Weights of a small transformer language model: 2 heads of 32, local attention windows.
Each number is 128 + 32 x the weight over its row's rms, rounded and kept within 0 to 255. Layers, rows and columns count from 0. The size above them is the row's rms in percent of the matrix's.

# layer 2 MLP down (transposed), 256x64, rms 0.143, rows 131-183, columns 0-63
size [ 78  76  77 122  81 115  98  80  88  67  91 104  96 186  89  96  84  84 144  90 121  99 138  80  75 132 101  76  93  76  99  86 111  74 125 132  93  87 101 117  83  76 101  79  94  80  93  91 133 101  85  90 100]
[[183 159 147 123  97 113 125 115 126  77 157 113  83  87 121  85 132  76  89  98 120 127 176 114 157  83  94 121 108 138 128  79 128 152 145 115 116 109  84 104 180  85 101 161 141 117 162  85 131  97 155 178 145 137 119 116 116 114  95  43 212 129 134  87]
 [123 158  61 181 116 144 126 143 114  78 100  54 108  99  98 106 145 129 109 144 112 150 178 152  62  60 190  83 150 118 122 175 120 102 119  93  97 121 138 134 112 105 113 137 134 137  99  59 114 107 176 133 179 155 146 132 141 162 133 169  92 119  90 143]
 [ 58 106 123 124  58  99 150 154 166 152  97 152 158 172 120 158 139 174 102 227 167 109 106 125 164 148 119 161 181 139 147 112 119 114 144 185 108 156 145  92 146 155 118 112 126 145 140 107  67 102 163 117 128 129  96 186  90 157 155 114 133  93 154 140]
 [124 123 175 165 143 126 162 144  81 122 110 203 160 117 130 131 184 144 138 134 111  70 103  90 151 139 139  91  91 104  76 166 172  96 121 116 117 111 121 130  82 118 169 127 132 125 202  99 140 149  67 122 192  78 150 114 130 136 186 103 138 181 125 160]
 [188 130 100 154 167 113 103 141  91 141 116 160 136  92  92  95 134 147  80 105 152 181 114 121  80  99 182 144 185 138 138  76 116 114  71 157 112 140 126 112 114 148 124 136  81 104 169  85 134  75 144 114 115 107 191 154 204 163  90 142 123 146 173 149]
 [148 160 160 115 130  93 130  99 205 118 139  83 156 146 141  95  57 135  66 159 101 144 157 185  84  87 117 131 167 135  94 167 121  94 143 152 116 146 140 132  85 119 130 107  98 129 128 111 116  64 173 105 138 208 115 152 115 116 162 156 146  68 160 131]
 [145 127  47 146 134  93 161 172 140  88  72  75 109 164 107 108 144 104  97 135 137 109 113 138 133 145 179 193 110 165  98 199 133 126 131 104 115 151  91  80 121 110  89 148  58 118 108 106 110 123  95 168 176 162 125 182 184 149 125 130 123 141 132 133]
 [154 230 203 145 100 105 175 120 135 122  96 174 130 124 108 171  98 105 104 124 177  99 139 182  88 117 152 184  59 160 121  83 127 126 117  62 151 113 134 148 123 169 150 125 120 113 144 133 106 106  96 161  80 141 145 118 133 139 118 134  86 131 108  94]
 [165 158 121 148 102 154 116 110 126 113  90 135 179  93 145  48 128 128 168 139 170 112  77 144 144 101 117 172  60 164 129 169 101 130 206 118 132 152 130 139 165 136 146  96 103 162 132 165 113 118  99  89 117 190 170 193  66 102 117 144 141 119 131 111]
 [128  89 114 139 132 145 116  62 147  74 115 106 137  74  52 189 177 131 133 140 187  85 122 159  92  87 145  86 193 105 138 136 121 144 172 147 102 108 141 155  93 142 108 175 171 163 164  81 123 157 154 160 158 134 123 141 148  80 111 115 148 104 144 145]
 [ 75 104 108 156 151 112 103 128 152 132 106 135 139 136 150  78  90 146 124 131 104 116  53 138 161 103 129  76 122 110 148 121 169 124 183 170  67 120 121 106 139 124 153 183 139 114 104 162  92 139 136  72  73 111  90 224  70 110 142 149  97 121 129 162]
 [121  97 116 139 136 151 132 150 140 103  41 177 121 171 140 174 178  32 110 114 163 106  37 133 143 117 192 101 119 132 167 161 115 119 124 170 130 140 150 123 147 124 135 113 125 168 115 139 111 102  98 118 157 143 154 191 129 167 149 148 115 172 117 154]
 [163  86 107 152 133  87 156 146  92 173 121  83 154 167 172 113  93 100 112 119 107 175 121 208  95 155 101 151 163 118 122 171 161  75 138 113  81 132 145 155 109 132  81 116 146 160 119 131 145 135  83 124 127 107 125 239 116 106 161 113 111 147 148 165]
 [155 162  77 155 155 125 148  93  76 108 128 151 155 125 179 131 134 113  99 132 157  76 131  96 115 141 108 120  97 114  71 202  50 118 160 147 112 166 126 152 147 132 116 162 134 106 131 111 136 176  85 134 193 161 149  75 122 144 185 163  70 157 143 111]
 [135  87 128 102 172 135 122 124  55 115 161 156  88 128 122 106 198 160 147 109 137  67 189 152 106 114 119 156 131  86 121  59  81 121 144 104 116 146 107 116 160 138  64 151 103 129 145 133 143 130 106  60 213 100 142 105 141 138 109 108 172 150 127 107]
 [ 81  50 128 128 115 160 132 219 121  84 133  99 188 167 111 120  75 149 107 155 199 115 139 121 189 121 115 109 170 121 114 116 100 140 111  54 155 154 118 146 112 130 141 107 166 152 110 111 130 139 100 192 161  92 118 142 108 123 146  91 115 142  98 116]
 [147 134 123 167 153 105 122 147  78 198 129 117 138 137 156 113 132  71  72 109 110 108 178 101 124 141 123 152  93 121 113 134  85 158 146 125 112 144 136  83  85 115  80 119 165 144 209 176  85 200 140 136 158 146 186  97 156 148 176 148 144 179 113 127]
 [131 137  66  63 175 128 148 111  68 117 126 194 119 127  96 175 166 164 133  79  73 118 119 158 121  76 101 147 135  77 110 145 125 109 134 157 151 135 116  71 119 138 125 114  96 118 101 128  79 166  88 115 161 104 191 134 157 136 145 122 193  92 147  99]
 [148  84 143 148 112  87 167 149 132 148 149 156 130  76 115 160 152 158 118 167 111 120 180 110 146 164 138  99 108 117 133 172 106 116 106 178 158 154 138 101  56 163 111 110 136 126  98 126 134 110 133 157 132 153  97  34 101 181 157 116  89  43  97 169]
 [123 111 142 138 120 156 133 129 138  88 145 226 110 131 102 127  93 122  72 117 148  95 132 102 159 109 152 187 170 156 126 188 153 104 124  96 123 109 121 184 170 100  81 151  93 131 151  92  87 149 110 181 121 110 204 125  92 174 114  93 107 122  85 116]
 [144 138 124 106 107 172 135 208 148 132 155  76 146  96  98 167 133  77  98  96 165  22 171 144 108 123 107 137 158 115 101 194 108  98 147 115 107 126 131 118 138 192 140 107 109 101  81 163 123 140 135 131 128 119 102 180 117 101 159 106 120 175 155 163]
 [ 97 196  52  87 121 132 114 141 190 206  68 149 123 144 140 136  89 114 148 135 175 118 129 151 144  93 123  87 135 130 124 111 121 160 174 173  86 117 101  95 119 167 104 138 109 103 169  82 118 123 117 164  94 112  78 138 159 157 162  73 110 140 107 103]
 [152  74 137 130 124 140 150 190  79 123 136 102  91  60 144 147 159 119 209  90 138 147 111 113  69 124 142 129 102 102 101 113 119 107 143 128 113 120 119 149 181 101 181 168  90 165 170 126 217 115 132 126 103 153  82 145 148 119 111 151 156 160 176 112]
 [157 106 105  63  89 169 139 162 156 116 147  93 185 143 116 131 103 141 102 128 113 194 125  73 117 138 145 102 146 122  99 133 113 156 141 137 149 149 128 133 104 123 139 145 106  76 178  82 159 102  88  91 119 112 195 132 157 224 114  84 163 153 176 153]
 [ 99 128 138 153 129 133 113  24 123 113 122 165 108 103 164 174 109 147 127 127 177 100 109 136 145 133 161 118 136 149 129 107 125  90 129 151 111 172  95 137  66  88  78 153  34 137 140 125 146  75 163 111 156  84 154 105 133 113 194  83 123 160 145 153]
 [124  65 159 116 114  82 144 182 146 139  80 138 136  42  50 147 144  72 141 113 128  91 111  97 138 165 126 125 159 165 137 147 112 163 127 113 116 123 137 147 156 160 163 180 102 114 102  92 132 217 117 138  85  85 128 153 128 116 135 150 110 117 114 183]
 [168 130 154 140 121 140 164  80 147 138 137 186 158 142 127  84 100 126 129 111 132  88 209 139 116 157 117 105 138 140 125  85 150 174 202  18 110  92  98 153 137 170 165 150 123 154 108 149  98 126 139 110 111  74 177 147  97 166 130 119 113 150 117 118]
 [110 113  84 121 118 145 112 190 140 101 189 116 182  71 110 126 198 134  93 144 132 122 142 162 104 150 134  65 124 163 139 121 149  98 165  74 129 128 157 148 148 150 141 111 105 152  60 109 139 155 160 185  99  95  60 105 135 109 128 100 188 127 143 167]
 [134 116 177  97 113 161 179 120 115 129 205 183 105 172 146 160  72 184 136 179 125 190 165  98 152 150 111 103 159 153  76 126 158 139 174 171 118 136 114 118 106 121 110 143  59 153 143 135 130 106 142 120 136 150 191 132 134 112  78 122 143  79 156 132]
 [176  95  59 133 126 133  89 117 137  97 103 112 127 135  77 135  98 102  90 180 159 160 102 130 139 135 162 136  73 111  90 150 124 119 180  98  98 140 102 140 125 152  96 150 115 127 132 170  97 109 123 102 142  95  45 172  39 144 120 150 194 108 152 108]
 [ 56  87 129 110 149 126 143 177 153 118 181 147 168 136  96 162 105 150 132  79 188 115 137 132 147 122 150 146 136  67  83 150 110  91 110 129 139 163 104 145  95  97 153 164 146 127 183 155  95 132 114 169 184 185 141 192 133 112 117 109  78  89  88 143]
 [154  94 104  91 146 158 164  76  96 139  85 201 124 151 122 130 114 139 110 101 197 167 170 173 133 101 141  84 158 109  98 176 101 121 119  97 108 155 129 128 151  94  95 117 117  74 160  88 151  90 143  95 120  94 126  64 156 139  82  89 186 123 102 115]
 [117 176 110 140 120 150 118 106 138 138 150 119 159 137 120 110 112  95 108 157 151 109 104 127 143 161  93 135  76  80 152 187  45 163 137 193 140 125 102 113  80 103  91 126 148 171  72 152  86  78  64 171 141 173 166 105 120 149 102 188 125 121 111 106]
 [115 135 165 100 118  86 201  61 134 163 151 110 135 204 138 163 167 178  87 159 128  97 177  83  92  99 145 113  89 167 131 133 117 139 194  75 146 117 160 144 132  76 145 149 115 130 163 154 143 118 124 107 135 140 136 142 101 105 154  58 101 131 103 111]
 [100 164 193 114 173 160 134 179 131 146 118  81 127 148 128  98 194 163 121  94 124 148 108 107  70 125  92 151 145 106 140 131 177 149  98 162 178  82  71 132 134 156 134 167  85 147  83 102 122 153 191 115  96  62  97 157 122 132 142 120 122  81 133 102]
 [179 122 197  94 145 142  79 109 167 199 120 142 137 184 128 106 149 168  82 151  95  88 141  60 136 103 134 144 114  78 156 122 163 179 135  47 135 121 116  99 143 145  64  84 130 135 160 113 130 117 141 101 119 121 138 152 124 152 124 105 174  87 134 112]
 [ 91 114 104 103 143  71 161 149 135  86 152  88 141  78 111 158 146 183 122  99 138 164  95 151  86  86 141  47 136 118 122 176 160 111 127  49  96 132 148  95 171 136 136 158  82 102 144  76 106 160 103 131 172 135  89 163 127 136  84 135 121 154 161 148]
 [107 107 112  84 123 117 158 155 110 119  21  81 122 135 139 113 125 112 133 128  76  52  98 153 115  81 169 120 145 160 133 126  81 150 103 113 111 154 147  95 133 132 134 155 101 179 182 134 131 148  79 134 154 171  42 169 143 127 137  89 126 150 101 132]
 [165 120 164 128 148 143 158 124 167  87 177 125 172 178  95 120 111  88 181 177 133  78 140 159 122 102  89 137 158 112 106 164 100 140 137 153  77 110 145 114 106 119 168 150 154  99 178 122 151 109 171 107  57 174  47  94 164 131 164 114  97 122 120 151]
 [ 40 166 140 193  98 142  90 140 151  95  94  82  91 124  83 110 131 121 139 174 133 134 100 101 114 107  86 140  88 109 134 133  67 129 147 165 151 175 146 200 134  90  79 140  90 117 147 150  98 148 144 140 188 148 144 172 137 148  79 110 145 140 116 144]
 [147  99 153 138  94 146 124 101  89 104 138 158 136 159 126  90  87 195  97 116 185 232 125  83 148 115  98  88 126  85 109 147  92 112 136 171 109 122  98 177 125 103 155 122 156 142 162 152 111 109 150 164 136  50 123  88 161 161 101 116 135  87 115 148]
 [101 138 161 152 142 201 104 128 154 109 122  60 139 164  86 121 122 180 115 165  96 120 158 125  74 103 151 142 114 162 103  52 108 146 149 145 116 143 171 147 132  33  97 147 103 112 145 100 113 164 184 119 142 116 127 113 105 168  97 147 111 171 178 135]
 [142 109 125 131 151 128 126 135 199 114 118 157 180 118 103  81 107  98 144 133 117 171  98 126  78 139 169 201 192 127 111 164 134 107 164 173 128 140 160 120 111  61 138 100 141 131 101 110 102  81 125  80 133 133 153  91 114 140  70 136  84 131 137 216]
 [144 135  51 168  85 157 143 146  98  94 105 149 134 100  92 127 132 135 120 181 126  91  82 131  94 100 156 149 105 115  96 141  98 128 146 106 111 127 126  99  60 219 149 174 120 123 157 147 136 131  92  74 100 108  91  44  99 170 140 104 118 145 125 156]
 [155 143  51 163  73 165 172  86 122 102  67 112  81 111 132 169 121 159 139 163 149 128  99 121 137 126 184 116 132 132 140  73  85  72 143 114  71 144 147 119 124 183 185 111 143 169 114  98  93 104 122  73 117 126 128 111 144 184 159 143 119 103 107 119]
 [184 159  88 159 146 185 152 132 110 139 143 201 105 186 111 191 136 186 104 194 122 134 143 162 112 128 146  73 124 128 140  93 127 131 176 167 152 140  88 151  78 122 133 135  95 148 101 180 161 171 102  97 136 144 176 166 113  97 130 119 140 123 128  88]
 [155 113 133 103 110 110 162 121  88 161 112 213  97  58  69 127 167 112  97 131 142 120 163 111 170 147 149  77 141  63 119 103  74 137 157 118 115 114 103 176 129 145  81 153 128 121 144  94 127  96 133 111 110  61 139  86 122 193 155 107 123 166 144 154]
 [150 143  93 112 168 136 116 171  79 137 135 109 117 151 114 147 151 140 152  98 129 142 156 181  80 124 102 112 135 128 140  76 136  77 125 156 123 133 189 103 141 149 156 109 134 137  74 114 157 140 167 122 102  86  63 122 102 165  75 117 182 122 193 224]
 [128 119  75 126 122 155 151 169 164 152 114  36 139 101 175 123 166 124 120 134 141  83  86  57 171 167 161 161 153 104 130 210  96 139 101 113  94 108 136 113 118 137 140  75 119 157  64  85 121 156 131 156 147 114  68 104 150 131 126 151 110 142 124 126]
 [176 108 131 136 149 160 116 134  78 147 118  75 132 160 183  73 134 110 184  84 186 116 148 114 130 157 117  68 165 149 126 144  68 157 122 133 145  98 133  86  94 129 155 128 120 171 115 137 153 146 138 110 110 175  54 107 133 138 126 111  92 206 100  81]
 [163 123 144 130 150 157 113 183 126 193 133 147  69  47 151 140 142  94 135 105 118 102 109 146 103 103 139 175 144 124 144 148 197 108 151  80 104 127 124  89 136 142 103 122  85 159  92 142 141 169 154 104 136  62 199 139 103 136  79 100  81 102  90 123]
 [138 119 102 138 118 130 105  82 130 201 145 165 140  84 106 155 121 158 173 137  88 177 169 103 115 130 100 113 118 141 102 152  71 112 174 165 105 148  58 105 111 115 157 141 108 139 129 124 105 167 101 152 153  69 183 149 150 107 183 145 203  72 127 133]
 [ 91 119 142 147  86  85 124 134  65 137  54  56 108 141 184 119  74 166 142  66  95 138 183 125 134  96 127 144 133 132 107 121 154 164 141 151 109 127  77 174  72  98 100 125  87  83 109 107 114  93 129 124 149 176 109 106 147 140 172 158 149 112 122 152]]
# layer 2 MLP up, 256x64, rms 0.215, rows 132-183, columns 0-63
size [ 79  93 125  89  99 102  95 103  95 105  90  93 129  90 115  98 108 123  95 101  94 122 104  99  96 103  96  84  94 105  93  98  88 102 108 102 104 111 108  85  92  99  99  99  89  90 108 111 114 101  92  89]
[[153 107 133 161 102 182 188 206 102  73 160  67 138 106 123 125  88 112 151 137 148  87 126 162 121 150 161 109  90  81 111 123 104 177  92  80  91 125 132 107 108  53 163 162 118 122 110 137 124 168 133 109 153 102 131 104  76 125 102 121 147 126 171  78]
 [ 88 120  99  68 107 104 135 128 104 145 164 133 133  76 192 101  99 137  90  78 110 107 134 131 104 138  98 178 166 136 114 156 205 119  95 128 185 133 100 138 128  94  83 183 123  88 157 127 127 153 171 129 163 125 153  92 166  96 145 132  91 160  54 113]
 [128 139 149 163 159 133  79 150 143 172 132 116 134 129 119 136 100  58 161 131 166 126 119 153 139 165 105 142 146 103 101 157 160 136 116  94  90  81 135 132 159 163 133 135 135 139  95 114 189 185 114 142  64 102 118 124 118 134 165  89  96 205 106  22]
 [143  72  82 141 117 123 127 194 150  85 100 129  98 120 160 188  93 109 127 100 176 137 125 116 117 101  93 137  88 121 142 197 169 174 119  99 129  99 148 133 166 119 115 107 169 165 153 134 148 147  89 129 151 135  55 157 185 173  74 145  88 126  83 125]
 [106 107 155 100 119 104 147 118 121 129 156  62 197 135 103 158  93  99 119  48 101  65 143 129 112 134  81 151 101 135  90 166 136  57 102  92 118 102 151 108 158 164 144 111 119 117 136 153 110 149 133 165  80 151  84 100 155 136 107  80  83 126  97 189]
 [ 94 125 152  98  64 142 146 193 154 143 211 100 102 112 153 129  74  98 133 124 164  96  96 148 108 153  89 187 132 135 118 172 129 166 101  91 146 105 122  78 160 140 134 150 104  78 103 141 105 110 131 145  81 103  95 130 158  77  78 158  97 148 155  89]
 [ 77  77 122  85 119 149 136 129  97 176 120 150 141 102 122  48 111 150 139  90 123 125 121  82 143 135 148 148 106 169 152 171 109 166 114  74 199 127  51 140  92  75  98 106  99 115 142  93  92 143 144 113  95 119 161  95 110 158 138 183 126 161 162 156]
 [123  69 150 154 153  72 119 205 159 150 149 145  66  78 172  68 111 119 167 116 103 138 102  91 144 136  87 101 148 122 126 101 126 145 103 154 110  90 136 106 136  84 143 153 135  66 154 175 176 140 161 142 100  86 121 117 184  81 113 133 117 147 113  85]
 [124 103 127  80 103  76 162 119 142 167  96 123  90 121  63 146  87 103 198 130 131  75  60 164 133 117  90 111 146  99 146 141  88 119 133 128 109  97 159  99 105 152  94 152 151 116 179 109 159 161 118 142 139 108 117 167 151  84 173 155  92 201 170 115]
 [117 152 166 144 174 138 135 108  96 111 147 131 125 142 132 116 148 105 148 141 103  83 110 120 152 108  81 176 146  76 116 187 127  76  97  55 172  67 109 154 178 146 106 108 100 160 106 114 167 144  55 156  98  92 103 138 115  72  87  99  85 132 127  94]
 [ 96 121 166  99 112 111 153 126 118 174 177  56 129  96 163  67  94 115 156  99  83 119 160 122  94 107  79 148 101  95  89 148 123 141 134 113 153 133 116 103 118 139 132 158 149 119 112 187 178 132 129 148  62  62  69  97 148  70  81 147 130 118 134 100]
 [108 164  96 112 142 126 118 195 153 207 166  99 111  63 162 101 119 169 134  94 131 129 128 112 170 152 100 161 187 121 151 169 130 124 142 121 139 162  68 124 127  99 110 129  49  86  83 184 152 143 133  99 131 137  94 109 124  88 132  95 109 178 147 111]
 [ 97 134 145 140 137 111  73 143 124 170 179 133 108 109 139  64 111 100 135  99 134  91 131 132 146 165  93 171 149  67  96 228 125 151 116 135 120 161 167 130 123 121 172 123 154 148 142  95 183 184 141  64  78 103 153 106 118 111 120 144 104 143 134  68]
 [146  79 128 115 112  92  71 113 169 121 151 121 155  99 125 106 135  70  92  55 171 114 110 137 103 113  99 132 105 132 136 149 163 107 112  91 115 143 141 137 178 130  88 144 147 142 152 131 111 126  86 114 105 102 145 136  95 136 132 223  95 185  47 189]
 [181  94 122  84  81 133  84 151 100 190 143  80 158 111 141 174 132  78 166 121 146  96 169 119 172 104 108 112 121 147 137 132 150  73  98 110 134  87 174 107  86 121 173 120 156 112 130 188 152 139  93 107 112 110 105 127 132  75 106 138  66 149 134  59]
 [120  48 105 116 153 127  91 123  92 145 158  86 152 121 183  84 138  74 157  98 119 130 139 107 121 155 114 138 141 147 138 133 164 126 127 139 175 123 121  82 116  50 130 133 175 100 154 114 147 210  46  92 121 124 120 122 113 117 144 205 138 138  88 133]
 [ 50  85 145  81 121 109 142 182 145 153 132 147 154 103 102 124 101  88 123  86  89  83 114 111 200 148 126 122 126 112 133 131 126  99  97 139 115 112 109  68 139 107 149 182 101 108 178 168 148 114 155 107  98 111 193 147 195  81 149 101 138 174  95 115]
 [130  76 182 111 169 111 139 154  90 161 175 138 167  59 156 137 139  78 191  81 140  75 124 108 127 177 154 130 121 106 104 177 133  93  53 120 181 143 109 102 103 164 149 139 152 110 123 124 153 169 112 123 136 134 101 123 101 121 111 154 108 166 123 195]
 [137 106 117 139 130 135 115  94 110 170 149 120  99  51 128 126 140 140 197 121 167  90 110 125  91 183 119 108 163 149 159 143 197 116  73 119 148  85 146 129 154 148 121 156 174 174  98  92 157 177  70 141 119  66  98 130 116 135 142 199 114 165 132 134]
 [123 107 146 123  77 108 145 176 145 136 152 119 150  93 165 100  90  70 173 108 176 113 151  94 130 175 103 125 112 136  65 149 129 130 104 114 131 120 195 117 190 122  95 115 116 121 164 144 111 174  96 117  70  81  99  75 144 139 126 172  68 158 164  81]
 [113 110 182 100  98 127 125 147 110  98 172  98 165 105 143  89 122 148 170  90  89 137 135 111 111 167  81 118 138  68 143 141 162 122  96 130 186 101 158  94 126 144 134 172 149 126  87 143 131 126  99 171  76  70  94 101 181  73  81 193 128 106 175 122]
 [165 106 131  61  82 168 138 193 152 166 164  80 115  87 129 108  51 104 160 104 113 124 121  96 116 158  83 101 158 135 102 172 112 155 151 123 139 117 108  99 126 154 182  81 166 135  79 126 151 172 140 107 154  95  81 202 118 129  97 130 121 119 130 146]
 [131 112 193  78 114 160  71 144 102 124 136 114 163  92 104 125 141 100 136  89 182 125 134 104 191 122 114 141 181  58 169 129 163 160 116 148  91 130 134 122 164 132 137 115 153 156  89  67  94 148 106 163 148 102  71 111 138 132 107 119  88 190 188 131]
 [133 139 136  80  69 101 179 173 114  95 185 119 136  96 140 139 112  68 125  96  98 112 102 139 139 117 103 135 129 104 156 131 158  92 121 109 177  48 129  96 179 115  63 154 143 127 145 116  98 125 172  85 143  84 127 164 152 146 112 157 131 162  57 171]
 [133 108 159 155 142 133 105 200 131 119 155  71 122 121 111 147 145  66 143  88  94  91 110  75 149 172 144 118 135 133 155 162 167 106  56 113 149  99 151  91  90 154 137 163  84 109 141 141  94 187  73 162  81  79 112  81 152  94 111 112  92 118 133 113]
 [137 165 142 122 177 131 160 144 133 137 141 130 153 105 183 111 128  47 159 116 112  63 166  75 146 143 132  95  99 138  73 179 135 145 111  78 154 124  95 142 155 141  96 164 116  69 129 167 121 155 132 199  82 118 130 169 105  82 100 109 117 165  81 117]
 [106  74 126  15 130  91 157 147 120 159 179 129 135 130 102 146 129 154 156  91 112 125 138 128 128 198 108  83 152 128 103 146  73 140 111  70 153 135 154 137 112 118 129 140 168  85 140 161 147 144 193 152 125  74  86 135 114 121 105  92  83 161 157 149]
 [117 133 176 153 166  95 121 142 143  94 177 143 153 125 134  56  86 128 151 143 136 151 117  95 103 101  88 161  97  72 152 164 154 104  72 102 198  75 127 137 122 172  72 146  66  96 116 186 163 154  85 101 124 125 141 140 148  81 121 122 119 137 151  99]
 [ 99  78 206 150 143  67 155 133 106 108 137 131 155 111 193 130 154 113 139 109  80 119 126 129 145 166 132 157 132 137 213 169 104  89 138 121 164  76 166 112 149  91 187 114 132  99 169 110  63 136  98  77 136 105 139 120  79  90 137 124 105 140 135 134]
 [127 138 103 121 115 115 127 141 134  85 154  87 193 128 123 151  99 101 148  81 123 112 122 150 175 155  88 172 199  76 177 170 116 127 143 100 139 141 161 113 132 104 169 142 112  94 133 150 182 161 108 109  39  46 127 112 135 111 131 131  85 172 102 113]
 [154 158 109 114 100  70 143 122 131 117 139 160 110 107 153 125 154 114 132  89 150 118 102  38 114 165 114 190 130  99 185 132 182 125 114 127 152 105 158  98 118 173 161 174 166 141 168  90 138 176 113 136  88 104 158 133 116 152  88 120  58 143 198 104]
 [179 102 115  99 103 159 153 174 113 154 118 119 102  38 128 133 121  94 164 103 117 110 138  98 131 161 106  77  64 135  74 149 103  63 100 147 128 145 175 117  98 158 117 140 133 132 117 105 156 161 128 138  93 112  78  89 153 167  91 134  99 209 156 130]
 [ 53 112 116 164 116 138  92 228 113 141 133 104 118  22 124 123 164  88 131  81 134 139 107 161 113 121 144 134 131  78 147 147 135  86 103 156 108 111 132 101 138 172 118 180  79 132  72 145 112 135 165 114 183 110 100 139 163 142 123 145 116 125 109 125]
 [144 131 151 100  84 139 149 148 157 162 118 133 146  98 133 149 132  82 176 102 142 134  79 123  98 130  93 102 133  72 141 176 122  96 103 121 134  42 130 122 138  78 150 143 150 147 137 142 151 214 106 172  71  72  97 134 142 151  64  99 129 158 181 112]
 [183 147 123 134 117 114 144 169 162 159 133  98 150  53 116 131 142  39 133 128 120 100 115 130 123 207  98 135 129 120 109 213  89 126  96  73 138 118 131 138 117 165  99 110 113  77 102 115 135 163 148 163  88 134 158  96 122 103  94 157  69 100 119 160]
 [196 147  79  99 157 147 100 178 162 205 130  82  98 106 153  59  85 104 165 141 167 133 163 115 164 198  80 141 105 114 137 134 135 123 127 118 128 135 151 114 106 154 103 177 128 109 142 150 161 183 118  81 120 116  83 103  92  85 158 124 127 142 108 134]
 [104 127 202 149 121 132 116 104 106 180 162 127 124 130 151 124 150 120 156 108  83  62 120 120  99 169  76 169  90 127 115 140 125 140  69  99 185  39 126 114 164 192 102 162 121 139  96 134 113 151 120 170 114 135 118 107 191 128  94 153 105 114 153  86]
 [124 114 208 169 119 112 134 149 153 137 163  85 125 123  85 106  96 113 136 130 143  67  94 166 125 129  43 111  99 160 127 141 169 128 105 124 124 118 175 119 196 147 112 177 152 105  97 110 157 141 160 173  79 108 137 120 173 142 119 135  39 145 141 152]
 [148 111 149 106 101 123 182 152 122 174 148  80  79 124 168 133 125  91 176 114 133 125 141 126 141 148  66 110  95 115  78 179 112 125 120 120 111  99 197 118 175 123 138 115 142 145 125 140 210 177 154 101  96 106  86  63 104 139  70 102 105 153 115  84]
 [164 102 165 142 113 165 126 158  86 108 179 127 110 101 129 122 115 153 194 100 147 122  94 134 121 186 113 189 164 130 166 159 140 122  58 153 128  67 133 167 156  99 110 100 103 100 153 160 112 139  98  76 118 153 122 141 181  94 108  90 103 194  86 160]
 [114  87 144 134 174 163  33 139 161 109 110  91 147 105  96  74  79 151 185 114  87 125 119  86 150  96 135 143 170 130 160 135 105 130 103 109 136 146 140 110  95 149 100 122 106 112 119  76 156 173 119 155  91 155 114 164 134  66 107  60 123 150  85  89]
 [181 134 117 112  42 133 128 169  61 129 158  94 153 149 156 105 145 149 158 128 200 114 121 143 102 145  66 113 153 125 124 147 156  74  87 103 179 145 140  79 138 108 161  95 141 126 182 108 133 139 168 154  80 111  93  84 117 143 128 111 112 179 149  90]
 [ 89 133 143 141 128 203  39 157 170 105 145 104 168 136  98 157 145 145 108  87 112 100 116 137 119 157 100 157 185 107 123 150  85 150 106 101 184  88 140 106 140 167 127  64 127  74 101 111  82 161 118 169 138 129 104 149 158 121 135 116 138  89  63 140]
 [132 100 133 157 114 165 133 142 119 137 138  76 133 125 135 108 164 103 140 108  99  92  95  76 105  77 116 149 153 163 181 157  92 143 168  91 145  95  88 150 197 136 175 129 171 171 111 151 163 193 123 186 131 116 133 168  94 131 107 111  51 132  89  86]
 [ 70  73 178 142 130  78 144 178 137 123 120 146 168  98 130 102 129  72 132  90  79  99 138  93 118 121 140 121 132  44 106 147 183 110 146 118 167  92 109 152 137 108 121 158 179 120 137 154  98 116 140 173  89  91 141 151 220 142 111 102 135 132 120 159]
 [158 133 135 124 182 150 124 170 101  74 108  63 132 129 142 111 111  88 121 134 160  85 137  55 149 166 137  93 135 126 117 207 102 155 110  88 146 117 101 135  98 155  79 143 149  68 181  80 118 147 120 129  95  93 137  81 175 105  90 116  84 106 112 154]
 [156 134 121  78  98 129 137 173 178 201 131  71 104  76 154 134 127 130 184  77 181  88 115 131 130 160 142 157 141 108 158 136 140 124  96 121 155 134  60 151 125 115 163 137 126 128 156 134  94 166 149  88 123  92 108 143 124  80 157 119  92 225 121 121]
 [126 136 136 133  76 175 129 148 107 138 153 117 168 144 108 119  41  93 126  99 178 112  92 110 112 147 121 153 119  93 116 180 155 139 114  80 141  33 133 113  99 171 155 160  93 102 105 131 156 161  84 107  87  76  73 163 130 114  84 124  92 123 155 109]
 [154 145 171 102 139 146 157 173 102 155 135 126 112 100 114  99  96 122 193 139 136 107 110 122  97 103  84  75 105 170 161 160 120 158  86 111 157 120 142  55 140 189 176 145 172 183 143 113 115 157 156 119 117 106  70 126 181 140 101 114 137 175 198 122]
 [180  75 126  83 120  98 145 170 161 178 149 147  92  88 107  89 146  98 140  84 124  76 103  82 145 164 109  87 148 116 136 164 156 127 101 114 151 172 191 127 109 117 123 143  96  94 168 128 134 160 178 154 117  99 102 133 113  91  88 124  71 161 203 132]
 [126 143 156 160 119 167 185 179  90 151  97 157 122 153 119 174 108  87 115 115 135  43  64 131 171 141 125 147 158 105 170 127 163 117  98  77 164  92 147 123 180 150  96 131 137 142 114 127 180 122 164  96  94 148 141 138 179 140  96  95 102 156  69  99]
 [ 91 103 158 115  84 116  67 178 134 131 106  89 138 119 122 117  68  93 148  81 136 101 106 102 207 126  62 165 120  67 119 155 136 123 124 136 164 118 129 117 129  66 113 172 114  61 115 120 115 106 127 144  92 134 112  95 103  73 133 146 111 192  99 149]]